From a checkpoint of a small transformer trained on Wikipedia.
Size: 2 heads of 64, MLP 640 SwiGLU, vocabulary 4096.
Architecture: RMSNorm before each block, rotary positions, no biases in attention or MLP, untied embeddings.
Each number is 128 + 24 x the weight over its row's rms, rounded and kept within 0 to 255. Layers, rows and columns count from 0. Numbers have three digits each. The size before them is the row's rms in percent of the matrix's.

# layer 4 MLP gate, 640x160, rms 0.157, rows 55-84, columns 0-159
102:135096133133134130161147149128128163123183153141140099148167148089116156166115171127107134117139105122137128118107063134140074130098132138172149103121163141160117128118121135148139083111135125156094132090135121162165137125134089127138145130155134157134112165164094124159096151132198173128146121132113155163130121134105143104115110140131107103115129159104128154084125105132117158133133172134109160144132106144134138109107118133200152179117147129153090110118124142137155114150091093
096:121125122172100146141116112143130132111182102155112133151135140068113076154117117137115143129099137152133094139097146125111114114133144135148143149116110096186104128146133126099168140179144111122130186091162110145117160073136154122111133080129126097119124127104120137125107109119132115114122145127135154100188140132095094127131161109130097060123154123094156145139162106112121135126138120106144108105147143125130114085129103118155160129123182136128144108148072127107170116078113096
093:126141146126166130151102128174136114157128148138143058128126114086152073133113107140127122135142107133148132129112128101109117104141116110151113154097113124138106167107119061141131111148097145138122138166125084086162088154148089132085098127097162172147128128178137127115173132206135127172087131138116116176103110165114132110140156140132145090157158154160143127121141164125114132124119121122143171104070144155129117124128109128108127110123105150106136146125112122130127143126122158
102:096117117102162186120087109136127140136152134061120098138146129128132124139097119132086102185130091147108119116128095164125120120134133144158160137097126117187097135174077106103132164100142105116103111095151134134124136162108106125151113123139120145125118144145199108149116134154140141123113181127120119118110123130165175120143118138105133161118130076117141106097121141089136122102160113116127162149153095159131115131102120155133138166123122092141119072099140133133152128148131178
097:125115092113129151133153126128137162141120136122142107138105106103115140106085182103147135156106093136115128130114082177099110097149112116123163128116136140117145069138155111132134137118085124142111123100142166116090131155120106128128132118118100132083151152140144126056136104150131151166158119141145110146133173173144144136115149127138116085130127159110153065131136127171161118102110105085116120090132104139101111118081149118149117085116077140127140050138112133144134146123142110
103:109099173068144119158112133129189140100130126094109141177106129152137132145124149141111119170159137150102144110104172117155136125108105076122138132144147151136088089127112115119107146154153174129120151157108082139167092139148127131119134128157152165144156152140096147162124134120146091170131083122138157142096127128142106161118107116075166111131162165101148133129131108142107143120122163109131133110138098090154109118101116144142147135121081081128133149139163139147121104094089118
100:132085137140134105147120122115124144120112099120110117116137146125139142163107117139144114147143169134124173119101091147100138141101109140187156118090118153091150139100135129144105150123145125180145100092095161109139133105139133111087131144096137099140085097106121145119108125178170165121119142113153091120115194121116122135134100128139097125132140122083144116136054140153112148102163162086086098140127155122141113105119140161090147109158137152096132155159127158125116124078122093
104:121161128122131114124076125081116103125162134130137110113162123131115105104130114106154143146174107093129114144116146110140113094121084128112131146111143104117126123129148116116133144095115156089156085155126083145137149150139107151130159106134106137093160130115123123143167087143107120085115110086135153185121115127146100058151160142170142128130158119139074125143174121116119160152136151118120135187150090106136108134151120147114109120081158104161111147163109103120153119137191123
098:109139106155085121132151112123114130132119081115150101172172165106135122112161164145127115110110116122106152091101133098092141181096162123127147134141130114119162090153122128139166145189133089157107092119138124126155102096124133147127122124122147088070154146133113110132162120107158100144145161130136127171095133128142096124111085128123103136110139140139120077136139132175146114085111125153123122131128127100155091085131136140154135164134120148102117128098086150149129148105054143
098:124119116141152096118121135127132147184164119108098151090123107113149153131096104098136139140133124145070147173141126170122104119143122131127099077098124096169148100090107120161162159120114142121139121146161087111127112157134113124187109137128130116130117099082143088129199077176154122137127144117157154141141114153143135166147158131164126123087140158131121129125141162112074145155140155108142117148119136182109093130171152144116118141147135114099119104138114129091136116118135127
103:109124141072122089103164156134144098156161195130157160114141123126175089131124164128109120100151106132126101123121153126135137102124134127161130138088157123160115123117112137143112120143124130115127161121109144113123134132133154138106161121134130181116160143107137128072119102142136116128094144154101110134121147081106132121116088108149116108163146177105144114149129095141143156130101130043132166128091140171160151099140161096090119148125145116133117077147118164139144170162131151
098:082133158125187103140147177138101108127155130146093121134120129147165115071140144108124157135142164126099113147103134164110111150130112062116127133083153155130137091110100144147119095180128120132118149147153114106155123101153093113132110125108094154116126148110140090118128100157119138173138101168126110178108135150154112097089149101077109113118090149132149123175106142104139100086107162111144119158136148107127087111111144103135133128109122115105129126101124125141111113175120094
103:167127137122137133134137081141132125138172136108109092087159104097148132077123121109104112143065134157132130135152103110173154132156147124144090132169096101129170123140097162137148193108151115178161131105097082146145100158105150176120158114129094093124131134145126138104117152142142102143098109129103166121121131147168186162124140088140129115090125145139140113096121144121138138172122137141128124125097117112101142118159110145141146135138103102130128134159141130152112155156159174
093:167121142132137120114152137161111153127129127143140147118085092083121104104122117134121126151113098118115106125105095122153092117124151150061110126151086152144128129121139156139192151113140142115109126146155096144118096134132123082122160117151155140136123095141120132114165121126144144097096192145129092117095109092126106130146176118172158138122141139129116112119143095125083111142157171057098114095114114163140125139116127124137115117105119101133194092133127153124085089154105131
108:137138132107071076129150143100107119165187137131127117068111119110144117124084151117120121115121126133120120148133156152090128129126178150144123136085140118130115127107121158145099144117117104122137117177142129071095134154166102132144147169152103097143118141117120111123145133107159104134162110171153123140102130121086150107141122131069094088119105082125135137154121116160149134145087193179128136110127140130151106116167176139116107123108092150120149118139139118156142147152095125
105:102129147178106129114137169151173145137140108112146068113158102100134143156147126125169167128149136112118132132091119102164118148119116152103108144127146128130105144135106123096079134082127108182137091154161096168132144179151118094123149116132115116124187142164167104115116133154095155125123136102106109127158110100162134142146127092128121075120135117121134113142141107079138151138108090174127076117145105099167106090107125154122116112124103093123118137139131174130141111129124134
090:124127100129115130107150128121138147160096187135139140104138119149125208164130144128126115150066161126137075132115121112152125129133135130118171130132124120147168102112099125080175108081174103112164129132117086123115137184078132119132110160148152119123145130126110119087128129137143125139098129122156167060104117163151138135115118126087095141154138123099133100154138118169123115140130134096132137111185113132095134108107109146148118127126151149087114104085136105136122105101139127
104:110137163083061160128103133137114127136163185124136136135149120133131127124144087140126129151110167127115204093120140162130087127150112095122123114153130078142078076139117118079115152167101121134089112166105110098105138147134138150079152110128107136111152116106116128119111131134138130127099117153138126153150137098155089135081065180188110099157126128100149134138135122142126127164110123120140153166130122143132110154111126126130115123104151122133121112128087130118104141100128153
094:086113077148170137158131100140121069128118147162140146126145136130121129132127152118125137163099128142118125121116164118130069107179137152118107116115164103090145124101122140107132139142137107144115140117165123142159107060149115148118090123111165142091096115137139150124113141078105135097131112140117180122126131180173112115113152091138130120151116146117141112132153137149140135122149102141091104157086120111139137078137105091086127112164140116074081149095127136144146123105128080
105:105114134132131153162135112147092125136102120183122134149142141138156172124105113146115088158117104136129135089088142110112128142122137112115145110136144113129130132107135127153168171161101096127144135129150157136102084143176089125130101100092107096117140143086078122105104162150127115111110135115110118084140124067130139167104116163143134094126147096118126182145122108134097146135137164125146173119161114139120157139092150114150061155117150122114148102157091148124174101094158134
100:123132109147131129130166119122099120130153174155096129139157126130110133128130129093119172134169140139078082165136106151077107120132137165131163120117121116140144083155119129111100135115214143153143118133161148124127091082115105120109134117126106120156125143131120105084153138143065162144151149137159122129108100153117119104120158113139141158081142158152133167145106116142129142123122079107081125123156108140147158124103144138129099063130091160092114118150154100151108137107132117
097:104126111098100101125108195135119152142140143134143136100124127121119114117147166103149173153140099132112133160124105163141084113133115113102083089103122109132131193123102098114159170117099122130094138122117111113085153102136104095111151163097122128102139098155113186075119104107135138137157149160106095133167143134103097120126091126156115097094184148115069135109139104156140110131112104105109138104156125162140133116110146135090105086104124122101144122130122130125131118104120097
101:115119155070175156138129157151137091093118113131135181107137123127136113127137108171106150132101099169142137115113159137158129121136124147188112141127074125099173132086160122146115165125157159109137141091145131112162121163142137098118140134100096116155126129089128129116145140120153118122090120085105150152133134118127132068150147111127113088133152074093157116167127123134147097123075157103125100130102158131133107107148155125139087108102125116147137164120122116092139091108100101
104:146150144122107128082145097142120097116122102118140128101153129131141127123114120135135089138158155176119118127129069141081177136160121092135146157063117103124144119131148126140169148137162133117111161130134149126119060162164143133155134159101162162121129103131162147138133155101122091129105154109105102121106109145186106161122130122166119107123094102144091094163108119158096139078150116111100113137122121126134156085111118152087150183111112132130154087142134112122120134121110129
091:158153136098168121110132130107165108153108115149153095095102143134121113095111137147105145138135131136095128136094138166114115078101167127095140130110103123131132114136124112132126179106147136096132148168110092140109125122147110152117070170131134134104157138161162087133158167079156103139094122114150135158107120129156115138145141124154114114154141114178102102158162147159140102128095133102148138131098135142076135120114127136164104161082087117086131148101116096151109085093133169
109:142083131108112167151119112129114126137120163161114128117138148100074135148115143157176087120098165116116170148113165089148136090146121148148139089156160117168091160112118118092121151164166150135138113116103138129085081128146129153111147124126123121117115135134124122129086124123158137084146146121122149095144130087119165149107116109137160139110129096106119105089154212096153138141127132156132142107122107097141092102142128123129122157138095136089137078102170131118140146136168114
110:098086166100128101063145101124146161139108132161120140120153112129135125138145157112122131090119148134079092127141165115126124181102124127138138078125117123138154110138116143084092166106147120149153125135091157144153104121160141163152140134080181133118147141116120139126139100106089095077163125151158183127134118105098118138145127113105159145126104113151157100123170118113129176119106152145124132083132126159172097109129135142107137123138100161111115136102157162133106099144127164
106:101126092076084143086090136114092122103141130124156123100108141173102131125157157107160121107157148159150150122116093145141089115099148125130129110151093143100119152133108118115148175154081117145108140136124121084131131115145120125062135141165178136116142178172172152123152133114133135130159177116097133154116126087119111125117117110163108113109104133119080129120114122127141123180129126131111125090114109137168127081134148132109154113113151113142103163101116169145154114094127160
099:120109075105183125144126124120150137125102123115126145156132114080136143084125122173129125142113142137126141099128148172130103124088137154124096112176150125114175142155114126113127117099142139082122080089138168136140127132122127127102128153130096107149132133168121123114144084141165105179120142159129119175143130126083153102143142100110146112135165117090103162112131122090164129100156110197135112142122162119138128076139135099093113111192099137126138117131116163165132142120109132
093:110091109147143124114136126138109113109130134144139085153129111147134129158118061147152119104111094120124119130145133117102115116142161108130128107117146127116100102148095149164104110110132136148095140133106119085112126125121153148129123097124132147138167099138134111122147180157154120115112116120110098144115109124088090079123101112104096133140083068124116106136119182080151115115138212151149145184101168128113143131129138117132110171193071148096115113151115145120134114152142122
# layer 4 MLP up, 640x160, rms 0.161, rows 55-83, columns 0-159
094:116080112123137088133117093104118154108148140181123142170097157150127171116115120107136144150118102145112135133170084162148076137118131141117154117106122121161164108132139106150130103100127103151120140114147118126113121124167107135165147194142103147179102088159105072106162138101110132147146117108101152144112110158125123127106140108083153179086124133137113079145133130172129162131107110116103129128120101145102143156085079140124114086153129132105155106117111137116130131120133160
097:098120124147105152143156130086140132119139157176155121133143125135146119147184137141085147099124116122120115114164126100134124136136146110108126122163165116168121106133121116095092149130127149102134153154131137145155089128143143040102166106085155111122099152124103125120122171134117148131159106114143102187140158141137117122114092106135119137128093101133110097177153133150135145090097102137116149092106077121100144173120140107106130140114079106101131103187109148147156124156124145
098:093150143140146139121179143143112131149123167105119108117093109121117114135151131151127099109153083138101100109111096120119133139158154160087166119134161143098107107144168125178153134140139117097134148110112143110141096109158117088178129112154141141139130118155126181134111153156165108132117089129139111135141097142101141143106146085107141151173148104150113107084134120097107156086183138130092179139132116131141113125156098157090125143097107156125081150168135154155131129173121141
104:124138146134121137106115158143121088089067085114148133127104131151105094119117135120146182108116178164142089116101166128157137150100165100123109162126115174124131143117157128141124104142133124123123130137132114188132115139155124116134126164151119130129109103119109144107181127176126131173143138151125146158168122146114093141126153141142125123113122109144121149153084129144111126160110144113137113101154189109187139120124189154117143092141142166143132111117130104115061111103093104
095:124145094147086106163116162140134124119113120150139112143154120109122149140106103119119129100120147115119115131140131104119149157127132161142070141158077096152099156109133123133131111167130176136137150096134124148136158185174136140131176131128131151096104098123088081153168124108129098128131103170093160150107084133155142162167139099166106191103111099136176151119150144145132117153172161156106129129117123084103138161136148115132152123131140136148136165133114142093097126095136124
097:138101110133136102131111186099108123158152130136100132113118134108094128129123145104141106092128136132103146124124116121116093117136090160160109144116094172147094151111190136116131140071142097132122096105120117119179136125170140094119141104110154131120129102147127152125147107129154089147120121164130145142145161134132102141099140149122141113130172090104144092143131151039133143119197122124111131107134136125101139119133123138108155123127130162132137177150064097111153137150072117
097:164109128114142074140147142102146126139134119145152082170108093132097143114159125100087106115117089140089130119131150124089155094185116151084091128153132097139105103139141097129114108137112105079149097106113124105095101141133124133146128130147131107160135129135162151118119113118109093109128117160113135118142082082093121116136133106168135124153168099118141158067155138177142124150115123149146123155121142076124143146142076081110134131146098091083105124155126132133131127113161144
094:106094156164163138135145124138095140149116105138143096113124136060159107129129150163130159150100111148124130132131109132129132145160129095137084145068154130174168124131112174104134127159103136137082161130115161138102104140131156126130163112096159152130101149100115109160129153119126177173164128119107121087202129123116129128131136140114087113107139146111134156152101112144127141143109087107174123144142116107147152153149130147121159172171114150118113148092114144077136140130114140
112:143095097100177103117143142088073145120074098122108107108120123134142141072129094087138117143097114135115121109157123105122133080114112153073133108164142121136153108122113107161140135100152103150097133117111118121127134121126133110107135094122091175154152088107132165154122122114123116121076126111121156105153153083114114094126129138142125123149130122096106168128152128092162133138111157136161139122106153128115124110180088103131116158113100146131139083157156157135100135104195129
105:111131126144108133146120151123112120147132087137123151112136158131152085119132137106131109122056119077102145107109116184120155145163142113148126154113148130092136093136139169125162113147172168118195106129063147069140164114157130111145149099166128089130137112132148133118128105131149137126173120133109134087151126157105088124114149150118170099144118121121149128111144113141137116064138111137104119126183127114112104130136160107130093113110124154124123135137156156176131136097146111
099:122084147095161098112111146108091126107194181109128146110100145157148136119157165144115129113096139137147119121127122096122129069139095090140104113086157119176107146130113117145119131142126124156125191191113122159133138139143152126119119120103091118104175134109123105142096125132102133133095144130114097113136135114190145130128129093131139111126144145100149100128110064122115163159113122106143105077116128127180113154117103115119094143109093125123096096145112143131133148126157142
092:109130139128179097136130189130108129101123163112105117106123146166145110087161116115144165132089118168137134114126130161128119157154101123148135157119115135117142147121097142109115124178123120115127154121120133109117156159113097082136074109131121162144154118130125144142105097127124164128132113205105168184100144173142163141144142160104108156118107134137180141192134103150131082112125120114100114129180129107142135115092150103107131134128091081102110133143123124131119107151147135
105:095114161130096120112114123140130094090128127126123083107120157106156103123139139130139098132096119163149121121167154137122141119113123059098185122106108142086145146144129102139122128141146116133109147079158137112118108121183167113181120143112140148134130118076153216104111165118131150083134094123125085076128149111100136134146137146076128134135131092134119108086116102119127071108149121160118128123127138110102150134141132130137141112122146168131152155117127117151154148133150153
113:124124149179175127147118112146142172107077138141095161137123133077140107159115085100135138101140115135121161169109114138138121126170116126132129141122154134125148127171131160122135131139091127169094130114108129129097108104084125089142127119144109133108120100127111086104148120108152116103089145117138086132075124146147128116116168162099116153093125130130104152139137102129071133119098149133154110139084098120104102171146125068132141136143106140127153166098181158132111112178099120
103:104163136118116161153087161126127142126085166101132147072139099154093117111119099156136179106106108172118110126110152109153132130093143118160136127171102125129134075149159137087134124108145099133134126128117086141118106095092142096141084107147138133166100138159110105121133120163185146128118103099115133161098150145107129136144104099183178123109128101132121092091116137147106110128166111139117149125142121114102156152138164160128160116137136152132124110161133107156113147130162177
099:140150168110179129114150140167096135132156129128074138150115188117127123137169105110068122136118157104190087106123161138070118117116125121115153162116164115130133130123129128123143120124152079118163114117152102067167112150104109120105153155132120108179117116065131124097111137118107140169114125145117141126146156096112141155118138094133106097164165153126131127117102131140135155166139138105145080116157103134145158101126156099142130126155156107152110121139112129160143133122129130
092:124201123145095154156125070127121129177150176130136099126108102119088116087122139135124150093136079150155090137098141142142112158132133154134151114109112094109138112135141124128165187083104116102078086144129105081147109086132144146127108167126124112122150120152126149132112131083150158135136142125145114114130144143136124145110102114131160109111145128152148146144095137115105114123136169132113114093162103133148135082147153178133144110144195160126112098108110116120103100140127121
106:159089124150086176116096137132116137143135099132142130122108123118131141131112111163096127145135126117115109152124154121079143140113132151125142114073169113114125125150125114125145103102129101094100111135167099146132151152123109141137102082052075102105110122125139084162120080126137114117135103123094130135119099114154155127122109150174127104125135115126216113143157155144149149126150128133109132105129123138078110124160101143162125119119152134168180117096119110107131110182122173
106:097129102155143140123108094111149116136119120124082146110077100108161126126123113133108123139125157124126109121144149167115123135125153092089099080121144093093132148133136114103109096170115152110122156141131114124194075065149134168100106149108138112115169119144113154086134108108082162132126127145122171140133113154165117130141114101175131171145094139138130122113165110121130130109161120091087161125140090095175137103128132098078105120110123110118091154128152101130138115105127147
106:117127119095088116127110123148145128123139103152118153155105154122110168116080115134140130135150094120130148141111187146151143115067125108090133132095113162100085105110120161097125139129140090100129099115119105058107089142132124127138143178135165165142174096128109137148132165170104112114146130108127137093071170151097122132099139136109147116114125112117140098091130139104121136138132155141107152099113141154130097093117141124106144170126139111102145134145095108171086096168113144
102:105145091126106071068109161168064159143131125161102091138101134129125120087116120099144116128127112168137173129145134170131130119105114101129141126115117160101176111089066147118130121105137134134117170133145184102142124153098122153074093100116105156129122106149105128150123115159109147144149108132086121134081138113168095144119111126156145122157071129158136108139113135144109099140132112124118100122165122137131137114139102105115115143095159132106126131163143129141141111176151118
095:154134106094159142088130144095128112120140098105182144117088137141120126117092128131139080164135165158127096112149117104113109115135135143144136155132113138131140128119125077151143109129080128172102170130124108110176130102128088176093155113119163160101159168137133112115121124082121097117140126116132113115120108105125113112135137139115122129160148126097081085136113137126116120161150109115124132070145141155149117096112173132157134077106121107115089159087130174109102180115145101
097:142146142144127151136141132141145129116103140128100134089117105129082147066142104132165094120176122157095122145105145112146132141116134100113145122120127138145132099156128105107102134138095089123136107090138089149166082114118091142096135136135103105086141102138134202113116175151115102135099133144147137100105130108099123144116116206111126091140114131185119137128123133141125136171155154145116148162176114090171150108162139113127148095134170136116100131106112127151122106126084146
102:135112183119068118166133175093102111126135106109148142147154141141093083122126186096148116092122142108149157142153139131122111103082136108162131103123109138096130096122129135133102146135123124094095117153112137148115181103127125121097178090090104120091141148120135091141137061166147165110153113134125135137115130078128153134100138095090095143149098134137095139144117108155121142088138162095123124102132125136110095144090121115126153168111109158126119156113126136165139113111145122
091:135134137104130150081175142091167124130110138122110120139068124127099137087121145108162100095120158120124129149139146129129128133082130144065142122122149126126166125096131104126153181109139124064134149110118119146150095140147135147093094133155086112100124127109127099141115144093140139143129115149122152132093131138123131098130154143153161117141113105131112123145164127139146134119131154143134105137095146143074116164119119098098121158033114135132137154104158109134139058158147154
103:158095092113101136134128104153111106150111170123161133115158148135163150151127143140137155085155103155147123142119125140145127125120105148152139146114141130180088160138150105111115141131108111174117108130076141128057132130141128131100148088148135098132118124117119081157135082144111157148153133156102131149123143152132131153106150147176111146169107127130142139117154171056207116092149139114111179126090103129157110142134119122142110147155137144100104090158125127122116120151126135
108:134128129110138094153148105157114161126134100142149129118143147122154104162156143112128128161143132119146114068143127116110120158142112113054090139121094131137122112070070145147080092157187105105136096128153140126145122086166121130115094133071120164161133147105101132142140143156146109144131106139152140106122076106148164133149087137086121154130113140088162138163091102126110114112159118125132152164144131128160156143123107128117144138108109165127128117120127155131164145130100091
102:119157094078142133123116104138130149095120162103111105132163153130123139162141160143170126078156181164136138159128117121136148131132152152145123150147102135126117093124059109096076139140119119129154130153111107155186148142128151092095087139108130147078123164118150147113108125108102133139086090124134167116135162120168153130087103106137157126145122088127158145164155114151096133119062136122109107134092130125152152126134110102137147095098165141139127152111114133115144105136129121
100:163114136116161136146136148107142132099098150088172121134062151134136101146166145140095089072121144083139139132122160099114138096132108160146103167104136131081149166132134108143167165173145111126169132092130126135156128111154092114102183137135184134122104110140146168137112179152116090093142142116116157103123112135179131144133131124142130112122101128133085112139166127142139083122111146115128135140127134124129132136103121092122129136148134121114142152105123146146085157141186150
# layer 4 MLP down (transposed), 640x160, rms 0.0746, rows 55-83, columns 0-159
098:111136151150144113126124146104123137110100112149133072095132155133105124110149112093114136094102136145158131132088149130170142157113143182166095138113110118073101112135129094149142072154160119092149139129137148166149129110136176121124170165150101126092134086199134135091105134155139104138109091190111123123136105133127124134131144151134164123151126128165134104112116151150155131154118153121150122112140120152136163123126116101137133088153143128139123060116134072146116156141149123
098:090117125114117134133144156165131128084092100150123118097093106089130155098124108129176138175092126104163147140191136116158147130076134126122131083145155138127099131134131097137125120168093116099103104157152156138106140091110133093107119140122126092164138118133119135132142084130088134123116152120097137084131101127157146113161152127146110139106157057097114125126108138140095128103141144150110082145110134149135184080165130097127114145135158156149130172137110110147110119119123107
101:108151111121148129125166179184111155132104144125134104143116110139115160115134120149115109124171088099155099160111139125111140132147146108075130137167106080094119138126142100130121063135120132141135129097139152130133089080133105129120116138127118120164148144132122135133151111118128137114136098163145135155123121166084174101133141138124169144150204157141114085107125182116142174115163155126123124087140143127092121128103152146134153155111134084150144141152191132158119129147139147
101:146127108107165150123122135134161168142142116104124112116130156127142130127120149144124127130087105153161144120106106145114094061128100144127147141121136138136105139154150127131183127111118141125124107154134154132105095121130127109146093102120147124145132100156163165140166126125180137120040143141082126146119118060087165124127153148111066131122075118107093144116115128101118154131140157108123115154135170157191117100137154165127113134107126152122136084151137108108099102128112112
095:133124106135122137086151150104105119090100178125126160118147122156149138148164121098151110161137147135174137131123178142113061100154150134104143190096148105129139123139118147116119139130161127110108129152127133162150141116137125133130131131183130074149137153095098148126121122146181116147102174087104168089163168124147096112124125122101135133123121119122132128085108125151106109160090149132150122107146134137138165114155125138126131103119115111166135082079119153075098143158120158
097:123128105172098139123155136104172157142133123095086153107135153127154153091093115101132084125103160113134133098122126113142127158106114168129160091161123123151093095158088136128117155144152103145122143132132151130137164140108135150119127097167114093098183100203136145091115111130140158134114148127131096130122092122157137128126136117142142131084089140129072129090101141149099096147157119147092150103131069113109121135143135109166134100129125150156145142111127133150159075117146113
097:136144125141142158133110089114124124103159121193155099139143130136105107107135109150096104101141119114144095153126130114161118094083166098108160134137093131115161124095133099170152134144198133141116124136156172097119109112144099164088135104145156110063147084161086127149135125157180141115106122135153097105077105113112132134165127138096130132118127155107074155114114135123159119114102124070134140116117147111122123145139166127173113146115145122102111108145126120107125127145144133
099:159115103153128106130169164140087175099155096130156128145133110145135161077090133139126079197165131117129138097110138135155101153156102161127126114165118143122140165164147073109160095105163114138128129143142156156108125121110098124136170144117082122157135158117105124132131100158090157126116137154149126134166111148124114171073131117141144117126159108115125123158160102175107127146139121104145136148144139111111100120161157135123137138168115128128127151100138133118070113135090141
112:097122114092115087096152133128111163134074123109144154124153114130136133114104101099126104136176067113107135135134144125152134139104166177109087103135128096094157091157121133162142102156146156143118113140146169124176119094115123100148147112131083151111150119085170112123159127058166111105146128136103147118115145101102101146131123109194141137108146150155120136127083123131139128107110146143101090168144143144103114139123143101134122157095130128101157121122111114120090120102146146
104:118146147158114121128111118105121153145116117110130111137109152146161140160082138134113149104113151108117112152103101159143151142118122109144155133136129162129142113154117106094122148152209141117124138132159129132160161112153117157119114143111151180101154168124098124139156137138145116152109138184135112161119110148064134143122179137109157119160111139155111150176129134107095139105100115060076129085086142113131099123145174132147099164109093108137126143107097156159098138130147140
094:120100069134116156162154103152141159132084098181122183076167099145138117100121138124149140132155134134134113130116153136130164139117154143137136117114113116179165138128139110123099119115157114085108119126115180142123112106123110167142125149154134138139094135083126089103131159145123121163118140139116117113174163158169142161079139117112126090123135168099115118131154137123154107152117112123107106073133150095150124120108129115138162101112127123152138093100122137103076145163146178
096:147165135138142133124090145143133154110096138092151138119135074113111157164107141161083126106130086145154153104152095107132153099158099170139093146203127115115138176148112083092144141066137120128130097077142144113114139125111160135133152148123135099111157135156139143131133147117128104086150118096128153123113100107104150168167097116158142127131139143137137089121148123128151134130172101111113108125125085145095142128111149154114131146117122113132114165161139100152151164166126172
101:155120167096150164139134132125125173154142083107130112158096123129119104064128167081143128152154108120077156113113134112133139151156142107121098141132102071121104114139125110113159181130095123143130120130172148115135155162105159150170085157128165139104127144110116118129106121107141129093121115133150159127161139137090145084118127078130131156135120149134111123111090130138142154120128126154131140155119128121087172148170098127142161106095128170118148113097116126123114082148099178
106:105098144149151103167133127134128155132118177106117131129175095167104159118138130120153149155120131100114150129092124108102210142140136116139106107090156141147119166135145149116106137120137152133153105169126137126131117142110152147117147101178121116144121092104090097147110112083097130121105131123132116124129126126123121134099078155082148108115127105147129144124131080119101169171101133138169139123118158084080086159130108114120113125137121175105139127082136129135090122187114089
104:152102126112124094141098160138143131088155147158149130085168111114168109116097133111126143149102136113102108123128144136090098136139141140153120113131126163122085125143088139116161110092103097115145091152133195139116149117146101164137148138106133146140135143134092105106158116140135134121173150113125123125119176130098115112115129126133138107154110140109165164172058118186119110112116179145106148118136136102135105132168140136100121109123109146151133121177174084148128142157071154
096:163098098139076143104112118134132134146161142077105107120143118103109116128096138135149078138114111160104142131130121124122125148109140104112142113138122140092132110114134139087115140132101135147152101147182143143105139131152126076121106104103110127135122116097149115119108153157115113080152177118123082086156105119107143157120089123194169092090121122125134120139141112118133121109129090111123179179079159108137116123142124159122120141096104154164090144136091156077084142114118116
101:116103112139164144120113119160162137120133135116135072122106207146102101138102141064122094140142106133103104115124122146137143096153192099150112109137159123116132142120121118128130125148189109148109116117120132149143145066092162131107100105132137138152129093157156102161176108151122135141124111116139093116146115135114095131149102104120137122159117191161129125105144126114086126126121139088145165130107164098161130152150110126175131177138132124144153118122114110142160140085134147
106:169175114131130101126150114120132138171123147128079113124161129143078158109161162124145144106101146122118147178176131183132149119158148101108144067115137123115133134139167106101110146141161164158074126114145127156134144110132099128126184124144127100172161085147146163113117112143113149111128111131121100132149147156179137149148151141095119122101115145132141115141140128117155124095129115147126199122159142160129094145124144132117112080135151134124122083130139162116167147121107145
106:097154132111150143129103129168188137164113107160098177115141083112130134117126084123129101132098134126133074078159125149140077149070115107077150070115102132122118166118181119136092131142121139123103108178155133126134117100134131131112119109102124125113152160126121108116154111139121157140142128117126159124124097114141180122125130152135134161114082179103142144160149149135104133131108104075092155098141129110123123147096117128161135135107107145125085087159121115131143122140131134
105:173109136117109098103106115111166073124150176117135157084086146113170155111124165170129134148148117162147148149124084112180133105130120135152117106127141107121172133169118178107111142100125118136091139098143103137105134138103147123126164109150112154103158159117148118174124165138149107125112142117128142107086132142157139138122095118130142123115142134085145159126140124146101155198125131103119153077129146104123114156123141163093080121127133157094085108149129126156124129146154145
099:103128124157139105116095085070155138139163112063112184129125111103074158121104133128124153149134118112117116105144151143117105126151120124122108120118140084149137121110123110136116155117120121092097166159143150130156106144177119123147113138164108142165117117096136129099131135107173113095136112140116135101156137139113101110150116136185157147133119140112074112127157106113126149060118136130122101116141153164175147166165136136147110174081140107154130156109140122111092168106128140
098:129091098141089127147138139124084131127167131126125110085127128129098120088132168082129163121130120130078144126117126114145122138130115111162106079120132098139118152124110094126138151160106132069131093135133174110126158152161124135140088146150129150114120146150146166109104129137081117145124179116130101113155133066072135135087109101151088125153161151150142101122120125102175139136127116131140146171111123150149129114161113109089126144121122184124149101144164102119141134110094176
099:142113144114098163114125160149089101104116105133118084149111121121152121147170149135130128093139128111103131153122109138110101143149134162115102122099115118150137115083143122147111083131097143125150136143121094135161124166111094141147128143125151155171069123100116132089098098122165178148128153148133156105111140171127110112115119086092117136145184102092122109113146095128108155041087120117129151100127116141145137139112156150127127133147176111109136083136170126157157152132137155
102:126101161109128119158153112134109139123179099148105164067131152146104176104115115146129129127164145117136126115195137165096113175107142122155123126125137162146149144148132122133138143141151107140148126133142141075131136142140153154122148139116119089106090105185135123109088145135117152083139131140140140151138117136152156152096119110162114111104083129120087109142108149140116156167149102097130167188093157134123136118122092123121142125091129096130091153091097135072110137162109122
094:144124137150177163118142123112194137054140120154131117097129099120084140142094135167142128124096131139150127129095110122126155166104115161074145131141163124131131128113118101114134113120095167125124156153160100155118133084120151108126117138162102104145109123110102144147117122118117144116126134129091139094143168148126108090152155121124122110151142132113137170167165131113185120103144157117128108050098131155135127181111114132130152156091120076091139152151148122136139136150148129
102:116144122107144107125097126132101128127144117130119172151060086154137154160097109139106149136093122131111083127123127130110147134087129131114100094127112106122142099093131139154185152129129139106110130105104126116182095129094126174079148132140126070145106138153116117143111124144119097167114111098174117146101151139163107152190136129145110123143139112161127130136146075133137102164129132122136111069170134109120127106137100084131130101121125088146081157130104110140116083118110127
111:144116200108105152132103134150140124161184110137139163096139151106145115153099149128090105101149124113112121102118167102086112138092110137092150099150129114130066099146126134102127158156098137106153152142158131117096147077113167134090117118130137132152147124140130109103129121144112129115141131128154128116117160176110129125112089172126160125164108083128137125094060119148159149107106112105127091154113088131125100134133155161144134099101111105138116151178131142113114100117116097
105:149134146169180096161143121121171129118084170151116102143147120102169140118113129062100167114152117109127132143126131113111148152136113148162162160086128139136131142128143148150109121092179182122152158115170144130106133111075125106163142116103113128102116093125119089121084104136142086145126111153147101098108120118138147143130122191115139127123124112161111152123084146116117123136133136107184149174127106112123113143107124120122100114083118153096182111110124115113132144149116112
102:102126076094105122122132146138117125125129159132083155120127136163086142095101146123106157124120122130117158113120083144134121140112119154111116147112085113113138120127100081144116135148149124102114122169119064144128139142141126150112148108126083146157133154142149173128143103145148149146098119134114130191118179137085126134115117139157165155091104179206184148129106141155097153150124152081073150146144132145132111105144122114119158155138105118144094107113136147129116151134124110